Weights of a small transformer language model: RMSNorm before each block.
Each number is 500 + 50 x the weight over its row's rms, rounded and kept within 0 to 999. Layers, rows and columns count from 0. Numbers have three digits each. The size before them is the row's rms in percent of the matrix's.

# up: layer 2 MLP up, 640x160, rms 0.259, rows 270-312, columns 0-159
# down: layer 2 MLP down (transposed), 640x160, rms 0.218, rows 270-311, columns 0-159
up270 095:581452484426527594526498481499507530496464464524538534484411519543548506473444530510544547540504410488452452501476486461426444440579520493459537462489468451511459529509562453447520494434518442550493362573564500405443501461457497437514460544408560426611491438571471395402441471513496527456630588444418520409478540591428470535544457441470531578527408513490594446527501488484472540464480457498491489402441437506502502564477505470446487458524496518451488555489461514482462604408508501
down270 102:365498418482543573512588477494502475565495503606526488462457465530525482496551454475524447537519495564528552487516456475448571419508484566575551450515459564554461464378438621520458436468450526519504467496442422552590473459530512589523476438508432473481482462557520631544537576478529494483563417460456468536490425464470497537451603526406474509432518478574456535476529447522566490539606580524505435475460538575520536495583563527530451494431504544457462472511520452598512508505473423
up271 104:515483537488600443469460612584522501463592495482388517565427428467579490425543499506498508424488456541407498489528543485492549502584554513449510469406446468532566529532496483489478520425522469499490469435491470481508559496511508507556483602473516469580499537477518503560497426573446595411546462498471547538482545538553480429417428488499524530561508475444468457526557434484519464445504573482445542458476451575527463497434514398581434445557522574440498457435546544610544494429522350
down271 108:550522435495400516426481522564496517514508508487449428464457577476504574442533493551513449484417523498528465377456487601562513492554457505463439563465605499569525434495408550508522471518568476527511464583537525467502453448528532532497476554499423424571575489515508508495401582474475408481514424517510560461530450455536512529492505498480460606520478523594543497578411516484376537543503475530544542520522478473569528478582436526473508514329611513521445550488382532550536515501500517
up272 103:537528492523440508446530480541421545605571528539547520533510461528547432520553422480519459518516512590584467522549535461431497543498547407517577417467492548345492526504512519585569462487471510491491501584427494505487569489565533484434536530439587605549435533534473513521434629571457605436477596582491504526463510465399472503548546462520487500546569499513479497576530454497488461509499457437568584481466528448474499486415418453498477479543505530437496518443441507565514413389497502
down272 116:484577513486501492513492515556474446556414527429528361529486525410476389520443517437452500533436497570496500507461433522479461453485494550532524459538458490476446549449492443513623462473462485489538516508477549469524554560493509505483500621505525575485538511449418532374451471434515539557451549601425447430404520536496491521566538537528492468597545451507530601482517386519514503425570490461462617524410511467589544593504437442475524507533517482480491534531520491580606474493480433
up273 087:450433551568495490549480572553420496512483565522511474456495457392574507448482507484479453422529544542496481430487542531551531489462503492438504418483538527537457362469536443486584506524492511580552533518525533532512574517554491481483550362501512448569449437498473491518437601514539431436496515449548520490420461564454453495501439388550395554492620479640554541421551480523482442540477526537535431484590530482408508523516477515591449546496547536419434497506475512482453553562551482
down273 086:493524544510501490488365483485538530514401523457540525495435455549460457521507470580515408488450540590489530545567487478496500486509520472525485522511479515442525515488531511582441419575514493522438450506442498486475467465543503582534466421578458480435481541474451546476516457462428532538470472620529573538527481420586497465560521571540514385452406495411473417644472550511553465423438529502435533489480451471495537528570466556410524420477584396485540574349515493550535498518493527
up274 107:549537563514437606515409519527575511395428556500516501622448471561493419519535566545556458559541490617564387535473502536461454492462519566452499495433539499487574472505507463487509609446560478496555521539518488587474526433533465520540440491497500476512486498433484515512477545452525504543552511530504531465461361505634500485466502470520483540481445475552421368475564642540485491535458520456470452557527491506444419497493519617439553462529538505455405540460482510475560441479509517
down274 091:483478570543410517458486550500455397480535517502444549639538506511519468465521490605504564497448507479479573448458588516499532555586368522571528416544440483446472541455497532500582457511464468492470508460486461485482479615533481459423505411542436477538500548410504456525593450495444496456497537454578558446456536587536521493483446486626496544529472508436448529571556479427575511509463489491417575518499512497512512462452515486552474465566491462604630448535458558461465494517561585
up275 094:460496481425515549493497525647532527423513477537456548508399481552507493536434499412439524595490548521425480476513444527437460473578572608493560428577452485556379584478522587508466518473623485521568562472519594525479448509581557444518521453488568417476522477524497479471489446500558391474484436526460519542541476505502474515527475493510518495511596509460523449438524538593490391525512485557496531513582474482548558553558479502575545478483527457519557416528492541549581534595458432
down275 092:449558484502443514534486451399559437531568531454544476559531556438515506453524455577540548478494569547475598451547510435621623498473475490460554516507587515573477437571422518455512453530568544576487471564415472505510490483386516541519425454569485515524630587544600547482488461471444533477428601534504488511515541463513495526507578480488437521544454437522538486508478476497456538466477384602470562549452541572519521507501526534529540588472466570520537568457493499554487405526534555
up276 087:585529521458437469551584458461422518408467554545624440499474530544411545524489444485536532498468469573439504484570540530565531556493468499507582490540427519569488565545530507530504447434533430468453503436563517482514434405497444539547519579400552518504466537506524529472525513562485553466532606580493445511514598578431449656523494440467634482535437539509523510564486462542482444472441525500444531462414460482556546472498618500507474576466469561462493484478472476481530565517543440
down276 088:466468482427618468545499511515464477535488459528512487523536550365478449460551408430547558439489518439531538572549487414451430570487454456464582456503578507384575567450461513552507437494530570518564544509518508495580469499567426486592453532453432630506472489502539525424520484575529521465451502563484502429511533524427469465469541500569424537482441513462448478471466507545445630477504522452576440489483471527484509468494497433461589537515512572605539577587511576453491507543489553
up277 095:484503598382515476542515488501484494518483503497520505509499485453585447482547439493594488598573465479565347454550467512622570522510411444507533518450489460499529443548407444525535449454497427536529392469510484559536430487492556552496381550491495558545562502552556435463522505561464567499530576473476456530647380572552596489506465598520480453441482527511418455492543528442511403504491431478521475496554576526524484498484499473478507447525565472418554503540483475484470492521506524
down277 100:435455403471475460475518558425582551528458586557473512453504512486456513438393561440457503593441551522551498545599469481517548380496479456491507417485499588565514551452539486583366520540503567461496520483596444470463516453618499462521549430403502396481506570488453552527458488506458451509567568483589551487448536531532494496484516512573384620548508489501422522578575522483460488507574532553546562556488447530522440530497516503430510512483544575463483500484463509464461512524491476
up278 104:564586508571419466446422541538538541561490455566551442477487489511449481556471488491466478435401471433421600509505486404458421510517545570406583547476518551503558491473514490441506520500533541454534560545580480447561451423518426495464596475446569530447421530482495426377474461565575518488475467593564517564501443482403547433536486534544482601402565514582477498494506498531525498455519537481548489494518498493522524521471462584464553389509491485489516474502421448401440461436519539
down278 108:407476514494498511505468500548473481497507453483464610537514366492518467453415493461524519524426578565496505400565478529482525489571421565442496550546558507605415510448509535486402535473541431535546473508513568500416484507504455449565452374581512526550470556516470478476492481384543451503569446527502469492539583480534500589462492532428499506641512537634443585536563561477553531551524485563534511502497516470535468533508417581484456485513497567464426542566498432538479420521510532
up279 096:503423642475606414593518515487515506572471545588447517563575544591521479467575464485459465564563543585540457478529510558511472515435515479534467497475481492520660528510484440460512542524474530452511476561435527454531467442575508488451526571462462526489401470568401455503460509406507564527480481544490541514557474540453550485460401429530457633505514507449528458527466548458463475462430480487540529450502468505458447402412425551483513491558559553598522530557478530455473559500447470
down279 096:530527411501379485517467526470419532511565440503580489571463514471477549561470495436529558484455477538414486511574488463452527487527422561488564484575479541594443425451364483567545475443486576507470478558549429502441485612495536561466513504458531503443532496487584497595473489571578481582408555508483411542457500556527572432561561541505602459473476419591470569437505563520588461441492522499543409611524523530521482567540463471539499459460477458494520459502504450496485485537500517
up280 099:541603510516575446540514454492498596427516418455575441464538475514562433506593544528462447442541525532599519501460419426506447498574528496483481493524542636495522442597592447576529508484486496510479574486473515480437471534534432532588490550404400433562469419467508582625543514477488480464484436503537511431509505567476536480477485475601562535520571515588510540451497459542525424470457464496452420545447504523474451547457521481482570551463545493575506522567503536426452445453565472
down280 115:503502542502462484606522545613431427472452523476568461522420563448479450498495490470445461453554546441460461533495482548563454463556535569497427528475536416469582440482458527452501617530598505538531502461475485536578525550522495460559484555575526507607457510518548474473488596453490588504468537486434531462528517575452489525534460556553478484479497479497456408582518461629486488483419429613570541476443448504494456474502527577540547467455395382512558488481515430487528465585583488
up281 097:516442498551484512420425455550501493484495484506493469483514428430466563547501438574478568471511420460518577620400481489461467534510515510398512397644553474538465444532442434465499433458507466417523552546478553438525513535503524453501511422505403487404467511495469569534451495443435550489450522569539536449470531515534540421570456402552504513533516536525555447511504373425512506624466588469498462586526514536543567484461594450469529450500527444447500483515491495553568491433445447
down281 091:412582466478532515536498620495522488509409497541477424498470532514498421354501515467510528503589483498500532488468425553460413482439497460564469527537518540434559456436481541524551596530571589517534441468557540469479490464477444549435498465581567485502562482536461496556548526512515508517511460541467455490558517454578450540542503620577484414460499483438601472462445570558520476501491519461431590466411497456442472478492366461589542551570400447448505526502547465463501595502531453
up282 095:489467524488518446509444460448559519548498564464590573492482441418500497476513469530595492505427421522471476585520511477539418451586476566570493383448483471468459484356510527535531522383502499427547512495463563544522517492472484491567358495479523483493379547574484516493527489553506461532488526517566446415432579484479406491432431497456548521465458521452584551506431465471548596501436501482546477508523595573582591576482561495577525484463522497433456489540540484487495516435571465
down282 086:457481499435518437521476538451422432447560468523501482509498602547419436442467560479487511577536574486502502422497586583476446594509509430508581546610460479521517413554406441522367484463480583506459565533515460475483498513522541531482600428551534467495566495486529433540430507503489563513534536525498584583621508501554547545570513468510490460490478435493493449515443591546523511462481437501504618448462458481459542506561484437468408562576507518477529464530614511559489442510568523
up283 094:569425518503504486461505549569495442582471516441507429504536365475517467500491475453426569509433456558516500528472465522479576499460574512423554534419414441444534507507495445509508471520515547511465563558473480483469511525502538482478352417557592479535427477497465444462411582495506480373549458463525586429551534563475526466516538510506508465466460581573477518515454427538492496490427527454518542479490545466489472533560484476463568443513494456465533420422568408443538427567339565
down283 097:590554475528570466546441489466444501497482514551546494605476528490639454493469507508577469547538535511485530452541543514586407501454485549545486489463453591504513448432516466498447538496489539537470638548500621503516529510476536587499478455452532646559469542485513525512482568467547519442579510529559548549589461549518476546519493531512420521509476516453382594506524507452555456536555513574407551616496485416525422512485400525469558476521477497512535494446511576476594527576442519
up284 103:576560473546537558501477586560436605472626425494463434481451509601517537474478503452493497508516634567580599520484504480490489550373607513549470442478458512416398470492536451471572500490529559480445459484551463454464511557523467528522420612468465472593526426454531471502452566495575498576577441543482433563496509447469538536453548494509435491508492520528468478505531411460493505476466557577473445492547419423476464558479442428499555473480481527515486551496488558573515545459561453
down284 096:513546479493425508514493368539455374518417518406466482515623473527425534527507456522475445479480417431464511403488529492500462519458447531446495518541544511544516464455546512478607460486419575518441447539543452430598491545459562418444574350496491525512516504480535491534536545458430482495450503408529526481531540454456487546419454414533486565477548571518488528456483555443474449501502461488541541542515476570563504413561534584570449503554504581469463434518499402429489489478465423
up285 108:467405447580531542478588535479461454444475525508494417542477551517476452519488562570543560461468470538547497473537369512403582597535588611472519516511450544551457493400486541473445425520495484513477469458579573563498440446497461523533503568409600498543510499568520570439447529609529556540495448489536417514536495465410523444464459489547479436481448495514487508486511446508485547502539576531568495515517474552471422526449467440546560562392476476463494536508455493534633451476403540
down285 087:502579556417501505578419561488504601585516515561493519484507457393459491524471474402514457518493538433446527510455604468567457408482484408530509474452560463430584519556494489594473538554614467479530536459416470496409566530518513483465464470576418497499511558550520409524486500406530473558587586571450527533477520509592498551485520501494444513535608495557593520443484572505535501506438478478448520460460477509536539457582542549442506375539467513471499479497526518502442540462601491
up286 117:531445485569408490482534482496601471525484514551456579450482456598481518493497441529451474424457425491443420481594483522558485530512619512457522464453440511492514489570466444479464560469525518549435514502440522499583495445524564478471484517486491506404503601530633503562541454523548521491511477541586524530496454490480513441490410509502469454549471444356537422507448448490475594413434437368465546515511554417397490532545476513557508518620514504507550492498452533539546545494420433
down286 113:485570536428495466596468483425572572466499542541501472519492513455571511623561561490518487514479445473481457510559605448485447546418510523448536542371440491483514473538550345527507525548497499512415488504454503482495619483545388478470484510514439425508462431448554438550493503567572473408599494474519440431459470506491570514447540608453540484468520464423571524543576490504566433477536501500485513520437447543484597512498493535500515442534498429420466479462459453557518564482551585
up287 085:465522485537440411459493485530571526523484484496592562577463434480468529496481479418502512490533526511510456577514440567437367511458534364584502530498498590542580541504483533440483461468539476434487614490534517535562540551527525416497483433518507462551530501472486461423510533446538417471542542400547519443510497519568442539498474473407468521463477647470477516512497558420440635490463449452617496541513539518566580472473543527541531551568412466515561533413470514469516487425513473
down287 091:441480462575434461526503480545642514450502440668561498479476528498614509493471505488504499544453614475497554544630508526430505477531534432563424449427516489544548492583529442594483521517526507463460498609531566450531515556534485550500518519487524534511428468463490406535492436544507495485464496457479538467524502500543487458480500550472491583443414565442548430502501429409500447503411492532515426561490509539448447480509516500493542526507477548506406613498406458378490500503446584
up288 104:475597555428481530506456522436496537529504536502450415482540496390508536536483445553392499520527489511540479431507476532585545492498502553510485553519476502479522446441563458482456513524435467520467467451564574448423387445495535509502549493517527527569479527434564472509531524518455555472496492486508526443424526472466516596549474622521556419457528466427561616417564514530520494418527552489575485451571512470531564365607499480582510459507564492445541431457582567459477649543473497
down288 102:563588545419431547521430492476464554441587530526445523474517519515578469617537529528592547476505482434486421510458556572531403498457465402494456440441502473419516386527548419507473548482513533442428560514478500526483443570499594498505439496487510465561550493446497464497527398521466491534530493525472512483437556556431514461564543498514491565509514563495498528444474486562515406417461473471437569513488545356538570484470591534523515549628487409456450451445497460486513591534531477
up289 100:517559478451497448425512480553489529445505498461585515463547487491560517564465532458491541367440534509494516437438435533426505508552477516483548535549539643519431523577486588513516451511480450535643602456534493595427492485518516517517460475352579497505515509495434498504525527477606572481511587464491451557536508587551470549575518492474450538483479534461548510470442483525571569524503526517499558473439580510549558442477578527497610517491516560392570538448468472457453541435569487
down289 097:461537370515579488514544519438558502489497461519432489562472474491511574459502444551559505453550563441458459500576489450533520539425601616519542470437470427533594418539480452526502524503474579567593430633530398385459531504484513484452417539498538528526492452573566522434486424530484512476411516495527482493436472528428458491488502609449484473479580447470421548505499486554480527501436558449529526464472510495471486461553488555500532621415485513487403516458572498538540566444469492
up290 103:411480484420624498643512530541508557476427481484491483519517506520450533567490524458482584448547544507511480344469528495515571511539467412396565448499513531513444470464552544552498512465453551479488509499564495503526490402442468508464454425449478483457483338514450565441484646519539497515491546490496478495498538596547507554499457529552453511426493497538517506442474568524431473477475581540487550481439503403484574474567561541631508535580527570510519503532541496506539427479434489
down290 106:480533497584407499469498606504470454476450465465575484622501543532459486438477439487504522526489529502385582422413478522493503449547570475454464574502510510504473495460545419431533422582430546605512585479497673564500533524506446456520499537507539487511506516600556552535565467599554465487407468500461506556443532513484499536488534549501515465514411484615497539466545489533448456412533445520538446457515511490565486529480469528549521501434552417446508547501485476565468500402497616
up291 107:518491535527467473404469514547405440492436460534523572462505492443537422531474479455549501493550439520618468485446574479525520455539540497577520451526485566480479465487543560502395602532516555527545556510476491545552423514562429540489472472555463614480538444486465535348522456518449497489519515487503470512504451535440397446502417377446497542521524527484445481530592552499500463509477512446506438614519397536464447434473545464565534421600509440542559628504482510473543480531523427
down291 102:513531511473457377474556550554537550415489508569495378622485521482464610518473485454485570394472446417502532512428449455533523650539478441441543485459458544468508479449556630407465449489561618481501514511469516547558522552541491505544499459479384447464518492526536475501488500610451578491469510562448498545499493480449509456510470476475579492484459495486537495549475443492568534566521508461480525539517533453432440567518589570423473543511473585501512522519511437534558446442575455
up292 098:441443459411394555522502462494548521497478421480485591473510455526505487570518428467544474435588480454511494485509400449508479453421511579509489391493506515435483487526488522536497522518565386494551507478562457453498504455418633450502503550519417522539413430513540433504511455480610540526519448445584457491519493559517511485510535509445438523516578509562542558527446480535642621488590511501459461495488446443549488522470549551477494420505622492498395531559528431490488591506517524
down292 084:539570585491432437432480546526566482523438446480428375545488582428492495350466528478508472527507527496458460479516565595495529581513479406401531529566440493528529490435458469502495587474472535520481490557501530518456500568584450538569461444523503531480557528458451569436436512425478568459423475520487503494504548430500463481485478517589587525546520523524497463464509464539386548525508451570561554558485557498519393576511460499501579487468407489441663478455459497478544490444474484
up293 096:531421537611512414487529562482469452431454365517525542450451474528674542472522560522585488615497408504524464498467437539440499449566508541477467530472510494509478509577521435521518522514490522501543487397523529450469495522560481594506388447359450520550503460508469540578546481561498467492532428427498474463483560472455583579522470461510459529486512512487511443525372511500507524465447527582551495484528428525438492528498475485544513590541490540445463498428449633549504498474543470
down293 100:483446531611437601483534458552622474465499541466545488490490538547495490483492483490443494535565522476415492576491528433529500560470461542544464409448529498490505453488491565526550531467441543500426554459527484467512398589374482577459551515461494522537432505607501559587537512444520488448540469410494449484460485490541518458407416495493443517587532570538490515447609500509462545523507422469444521489553528561436513480471470505516546569429538496526539437519499376315478503465475552
up294 103:462527594447544433476487513503491462574547551517471541442530549474540540501483451586539563524455382565476577502564539605499479492519536529589475486480481503589400500551475485587577506452463424594411591544513478472471474468491425465557561401527542432552512435459468509495441501563509476488509556401507578516470515487492584540562517577597514520490469512489526521534518525554528517442383415473409537426426491561498511594514565570533461495471471437434581409462517527502504512500537512
down294 096:516524479444499605499530439436589507516519505462527468563451481554414438444544506466504517535483491409489481517543379493522450497487478648479490564484476487453620458530539513522470526536467518494586468532482557551535466455477565567487493576431464489502445561540527534456481463481462483549560457558420446638504540462596547542439528502512491392538436480550510619496488457503478515557487478577525606587492521568492436386537459493446544593489474561543432562571488466540555459479466495
up295 107:497508497497542540532566575472468530589527501574512551499540492443471450518592594501394517469454479510526506573427518516583482462490510555508478451483561451623507526522521589579465544470458566565486549581464480518446512461514582496457507522526491465551546513511506521537468588558566498459555451414548541509385411500516608476392514499491403543411485470481570555481527611518468470485586485455571531489518495599550546614468601542513475394504450510549458459497441437497470493533480482
down295 103:500517502526524521475489555489442447441508441488480514488519498471500514441478425597525383513545442514523542527487568569472484530494443400450555535533484501574401500557460470389559465550472446518474500453509482515524412449566480475554514570545373543619571458433518549449587512562426495451533498490490494418532489522454515594554458540584506533503472494469557540512484540556459460483493534555512491444541513468495500448398474561464639498541534518504483443488465444389669570473448462
up296 097:485461425574481556453627524528489451426473491453557510547467484491491402543551530499569430466460507544529517523468516550459516541498532605597503444476473518442519568435475448450460478548581501429466452493495404558503516482521420606370526527426441493503495470483506558441580524512480564564432569586516435556598490427500491449466448593579561502542468551506535529504485497409501565474511524426469466517474507438543464475492597498535452441416514518424492408549488587537475462471571473
down296 090:491601492466537559451440482564516543480612496473428506515490549472449571437415445586479518497586457465437454444475442447492492426557498401446516520492461449582559473511446514504438459450535542525518539494462553412476451503495493414531502556538476444420540580524565465543511396476568526546438400547389512530435543452530548552619558560445472536512498431529573498508444563550485504529541416449426609462475477450508489448525541487413486532551461478433491507546575439498457502504551477
up297 099:548432513523479495554461450477444488493526536530494504531489580563458529486488539450580484568487558516431466551529433443431503425518509556523504561513470546477494522583533481581553447515492499523451464514396396408497515411457603489429443511481494438504511531568583455398550440512435508438512416531466499586421466615474448498516546410584443501499543490410418450505572561493470466449454507407430435509498488509478506549574411501529431569513548523565472524530476508461531524544406389
down297 103:476473539474515386474489556525477479618473509449526542582507542514568537482532534474504512421498499491496500468395466513538567475512555515470499570566441471512545563473475485549546493494433488492486590572477511475574495565657414411458592440439517552554479476530458571487476461500417565453583508509499562498447435534539479517469447424546520558472530507409498558475528484538510514468522485480500469523448477477572580546610529448509503421343551490643498527474492545441459604513543488
up298 093:493558526482515458396452553524484502517510457422486540507490478465623548525554494508557487391519476400410492438459490370510488466452491523568501418464502580491550482444531466571404524479369474477535563473485440501462471522515464495521587407470458423445518469504466525561488536579448523495535568461542543537517406610467486512458483497518498512486504524400521481478465454639474580537484523479372539516511441551514510500606495478459508520498451549407625502562543491440515526495518456
down298 095:436460484452424520584531451507546510518479494543511477493538520489463487465437519421496456543528539480487517468486492562510508607543505521505510440541499355519588528505402531413502482445563515463488475432521500535470431452514487517445475516522474656477559438533495524536434532469556415535515445511428476498476471438510503494650576492481504469523487544613577561417578510554474604569468469573618414550461455533482530482386483551603498465562475510499436471489505497593565490497543464
up299 096:474455487465601505477595470512491414499544449479427493398483631418524542465448549438441537440497502492512453467467538487533524577420466532493571448490530465501471525532572488400556433514503525507459440573557457505506452490441482435567400515662528528478460520505549495558570492455528533510382454493506500473480508462525532591632550567488472530529505544537508543472569541559441485525444493506552551432462468568506497579433429502565534555539462461611507435515496564445482576518528483
down299 095:495519531577517549520467543543399466410513533456536573583493407477524561629516534517518540516465428550440530498471537471529424476504509508561481475622531626459497488452500547550486488443426487398513580472479536466411472557556557474463532469377499449467486474440469448455567480451541465523512449542534532442414508583507477407484420439526546523491523500422432433479484439489582531511532543430500463430522525450460518488429602464451419386541577535531494541495534547506504489480530552
up300 096:472498526613372379614494543467462581508439487480551512517536523535538548496487454478513446431465527554580383499497490469571430500498511467419492441383584571476576543545516499457503481498409499569607548519541559505426492488482522473557501504477624484593585466492517475514541553571455547521577546322432497499427466483457515549579508532495513468434494488519462472461511519538454509454417495475449514509420508563508462550540500524578504529418507531486525467519505483555463483504486494
down300 109:519514544469428557523547549543458481534479542465608460402471458446534450524465512531487527459500564341467430560401449491526491462504461451569422525477445460482500483542501608424456577472470449486513487581584503506450504602480540521544504466504512453519485379553532447559584429411425539490473502441511547528435443543466576514553619412534476494446446436510533478469495494471526534500521578410482470537503530470511585538592473554516409538461460515542577543510555460541476435472556483
up301 105:568564544538409465478509467665484492549501449496611536481495504394473474488563431551439526491491418509505443469494500531505420442538478458482450472474464487500484516470543526587582486407506575485536514448493460506441504516500618527540470503595465557530530450489434440493462478467558427498454508468489507567447500512537461474504491479420453487448507526407596516558573547539496464494520541447522436443533552579601557489468556505523629411587530441504396448495518418511468450537542597
down301 102:516530491417530504499522425523457547447535466479452460437547582554489481468532419566542507508572517480503592572458465400501615538433560523450573490504587573487547478507489472491479542492426432535422561503431572473513541482493467494502467582422443357463504528556496586468409541600567438484587475569612431479482510556491494540472522452539472529580483628404432489510508542525445558496435523456533521476552394451414499494526484512490473470484486522511508470500570544509497548534507572
up302 098:531530532426623493523511493511475566578451526401502489511489447527550457616455499571487489533490522556487646449459564464496578458573481510522480453565535522364480404519467472471503431516395532473519509509517574500500544443484540549445541438585528551387539505503430435616506512598422577457500554502523501563546483525472427533541451441433450439484508457506531521517466606499505531485618504526422535486531464438461538483561506499506453508487526500501438537523565527578502479403475473
down302 095:457535531497505458548468568552584445567392471602531466524477465544505395528489532446526475650552448456468514483555594478454396485590556409455473444553526468533558467466507510442481479444463540412444402620556481587491600519454558511463478494546536508512546483515441542498556442534407443440426458498505443509525442516485405532542566522479483471585537469500526528446485461446559449455474482467417585479481530469479485428531410534455496511538498491449449554482504453524522509454569552
up303 102:549574521460441559456497555575554559370553469515454532534523539426541517550434562493491563502533459582486536579551487463570554495524526506512407480527487455466532474454547475550574551539461518469491476452417501468555572514553522551487451480523397606483414389520494459595450507479511520504508515479464460475406537505463421431516545434466485489425507482406532422484565431445577441414569559474501541548536471418498478537550495459476495567529584540473492610508517639510487448506540479
down303 118:554508477418529557513555564447511562510506549586474487513517463546509470471425572460478525487519468496470470464455486508489493472512551627513458569469503585402601515474565546449533570542405405512477400503504402595542521585559551443558427514445517397526517523613487393513503514523547504441557492459547465540405534497476421418514463449576513494487533536447445522530430531471548461508488483537522615579551475419547528507534522524513476437468529545436487496499530548498423463401583528
up304 099:393500538443477473390512511528398518460587463475453486492541524432543473467530487415473578519463468431509531506520495481583587489584533619459573594530538571546513506543470430434488410459549502558460516416442472500497497457493409514491500497564478495479449526533552499510614547553526478559507433562488439472442468485450472475550451519432540478556501537425465548496482519578569486515421578540470573579477498389497574511426496500513503580536545434620484497554492511466572459464403532
down304 083:566544471540566552538470552466625405460482519489506427439483498614511539470526511577558469509564522465470508465524491476530404552450470448455464407477558494465469504512509448531488526587526551424480502512496527561496474560555574491440447583444435490484587550456471542520378451466448455380450522379481475568548553569531539528490531468557544569420453513521393552497442542481502536484477454431494423392474515493493371467524490524456556488493511522508569442482501415550503542511568461
up305 103:509560481532470452535387481475463488484503460562458534510514489466461501499462535481465647409456456492473551604481397524470579564476519488443574521426540538485433445499486465601520424421515528495554479537516391432473501449492428384478527558573494498519550539417541551504464530502446583525407550443439528469475481391539445564486483557492515504478501489501476529544520516533544449487629558467469521599590457561495530505449598514471566383498512533541522578519461475487511503478571558
down305 111:478612529512492418534511505416497498482455532492511595457501488463519421436441394482602597474482509525452454529571513542423464506509508480555450417635457408449471564468533460465450489558453559517488539517505501515514546543579483472456505514592540558647458438528486472515443498443519413450444577513432590486475610491518531585519475556503506352500459546523446467500536539538513503415520483530424552566533448517521487483446484460484506498563459457526548489444489475529517562462601464
up306 091:523537556487526546453589544451506535594452487552537528452548471446623456601593528487599528461470506442498546532543475485531528502458331469476492458466518521463502415548458425530502580436510505510569503473489456457559418521465549469566489501487544457532439495543505532605510610563543564432524449529534453499495520532391523529496519443497448454594480621595458473460503479497527466496493467533469515481403418512477439495505547477502584427480505471560576459489584523474578595521468508
down306 099:493490455463551454486525500528481528563507453508480516507496495546474465467527401449617418447542549528451556482493537509513495600446506473601500559555620506567465447566531461507429479554539542460527520435562407538554523544467451524479465448480492502597509418488500481544561448487539469609475492464537491596516494535448533494494392469535478524527519558539573524553477545414480563530509435547478571534424547526580555632555434578456554533470450584554494445441449433553586429577461471
up307 106:529576510485427475478458396508550472439517494551500532518462399472500543466557522518518573433418449481444501554517561562498536456525408511456461517479496568521533539533432480380410470581505462483485491511548495488482460461465553472473390428518552413554575523428497518544482609551561438544511456425503405449501482514483505542490480440504517474553416563485453566524639468498511501536503495487417461461553511459553447582582484575451455394484559471568510448464486641466536524439492478
down307 097:547498471631445524492501494561526450511519530528580543592456532477545499511522356499530522516518496423500489519496525462485438565478481561461581468539470606463537443408548497591485437516520498547492471491511574507597528501506580475583423603435433410483424557497518497396508437575491540524588490465562498522489492546483430501457516475516541525559423507503457540569382455508528496511526542416474525433452554318417533538466491489527576555518496519520508504478567502529483440511555497
up308 098:506586507465538516493447441496599547654568642433427500474473541559496510531496485511529460524488505459518463545421403514428500466495514485504504402518461568519559578551412460442453465490438470443469512557515647522568575489560498520531551591539461489448574478524464445506506467582443450441460442497494585473512502393542467507519454377455554495495539512511468486456422471454492548554503558500471518457532481577554546479473576531489478572544554524474597534479562540470513459416480503
down308 114:608485535549520476560537523447423534521542514557497469483483504505586459540589476491553508502519532467471443540500525493431550487482508455572591496518513556474506543466555416540488561463571545563480504556554502478564526506464563547498509558485457582488419499488456596459459420584475578535582541535493404603654485429522433446476516540534477462411470508581508597504469454522545522410527616500464420414461510485531579536527524487500499584546468485491522572478605444450543534434552541
up309 094:485510488576411641473549523480513570518487476469477565536520575536458524503535414529447510552477547464465417494560601535518537497487500549564416496548524517511465552491430449488546491525466516453483481544479393582424415405525471526494555533445552584527537484519465445418472564470542585547535517498544502505461516346440481473521539451519573467486493461516498526462431501520556623513572568563530411557613485595477518497484473467472509463504497420567499529435545408502502522439538597
down309 088:537556475490593500584474421490548432477495500501419537462488452446567481549473484530514581480511477489408506462449514534490485511492473453426491510472502456523510562553495522548479521459578469568486487511412576488608517548435551550617425432517492533531498558406460544574582482504512437455462457645504585533532438546533546646361468505572487518507490470531527585435490476573494423544485417461513458501461549535449448496531496505455553555544456529472407452469456503433552418552501524
up310 088:435545516481440501480557520521475566548495419525479469427488523558514589504516452462511525497541501537510469507645361495536473489456557509522560501465529479581539496534441517534563496491485477434453481485362421398462525428571437439506460532475476518542572488551499538524549431529482518495530648438545621530519476575503508420497477480485519504566525515427560416566529544506466454524410457499515531468496593454432495484539638464497544493528555593515470489575514516635511492522481501
down310 115:593502545465537546536614497474519571446572472467572445526496528536463467497485478491480589455492466535467498467494529590503632522499627502545498592497451422471531428544487433486543520446580547525578535466427457560431455461439572428527529495490528548505500546475556422472515507536527587539527495530500460532461445513473574541496529511487433566519433600508468490456499535542405441459512514510549472451569622503428397450507443500484598527482456478556652501479505555560484523459426486
up311 100:514462525522495526485542567496609476468510452497447428465512526448563497455476466530506523503533531421553475518521490428438536357447556522566515460474477507496433554475397541549520497549425425466477460564501564467534497479489463566574513454433487481498459394500403538511549524363504388482517490388488493513414458499485471479471562461493479484481504566495595533505532515618513450453518492556558416565573441452397598524569562473450433536533555513444462583501533459461474479450404473
down311 097:461519519460467452545461453438423550567645651481462451488476427600462516577499495462448405463471444516462497436466526527458519454520510511491438517593540552507544501545538423458554498534511504448480491459471477544490504514555508499461396508521543454435452523417535369458525507455479518486562497501460535401583566498420519478532478526491469527470616456507482402538377530436549557582419512399490544491565473564458463473476488561487469512513488442477579420475502524529441458542559498
up312 111:503512564501512558551525600509353559452580533516397596589485384473444489508444514503458520490551548499461446438569525561457533447452477481514510511464492525492497474480397583394476521543482564481550509506531485480560457521530400482538534521537482496551546536494475495554455469413483476511563490471501473473491409563551432433498572523560534449451514416513374465586471588474471439499415547550407492511511494511462525551462512473527564522573513503524467368491460427499487608507421491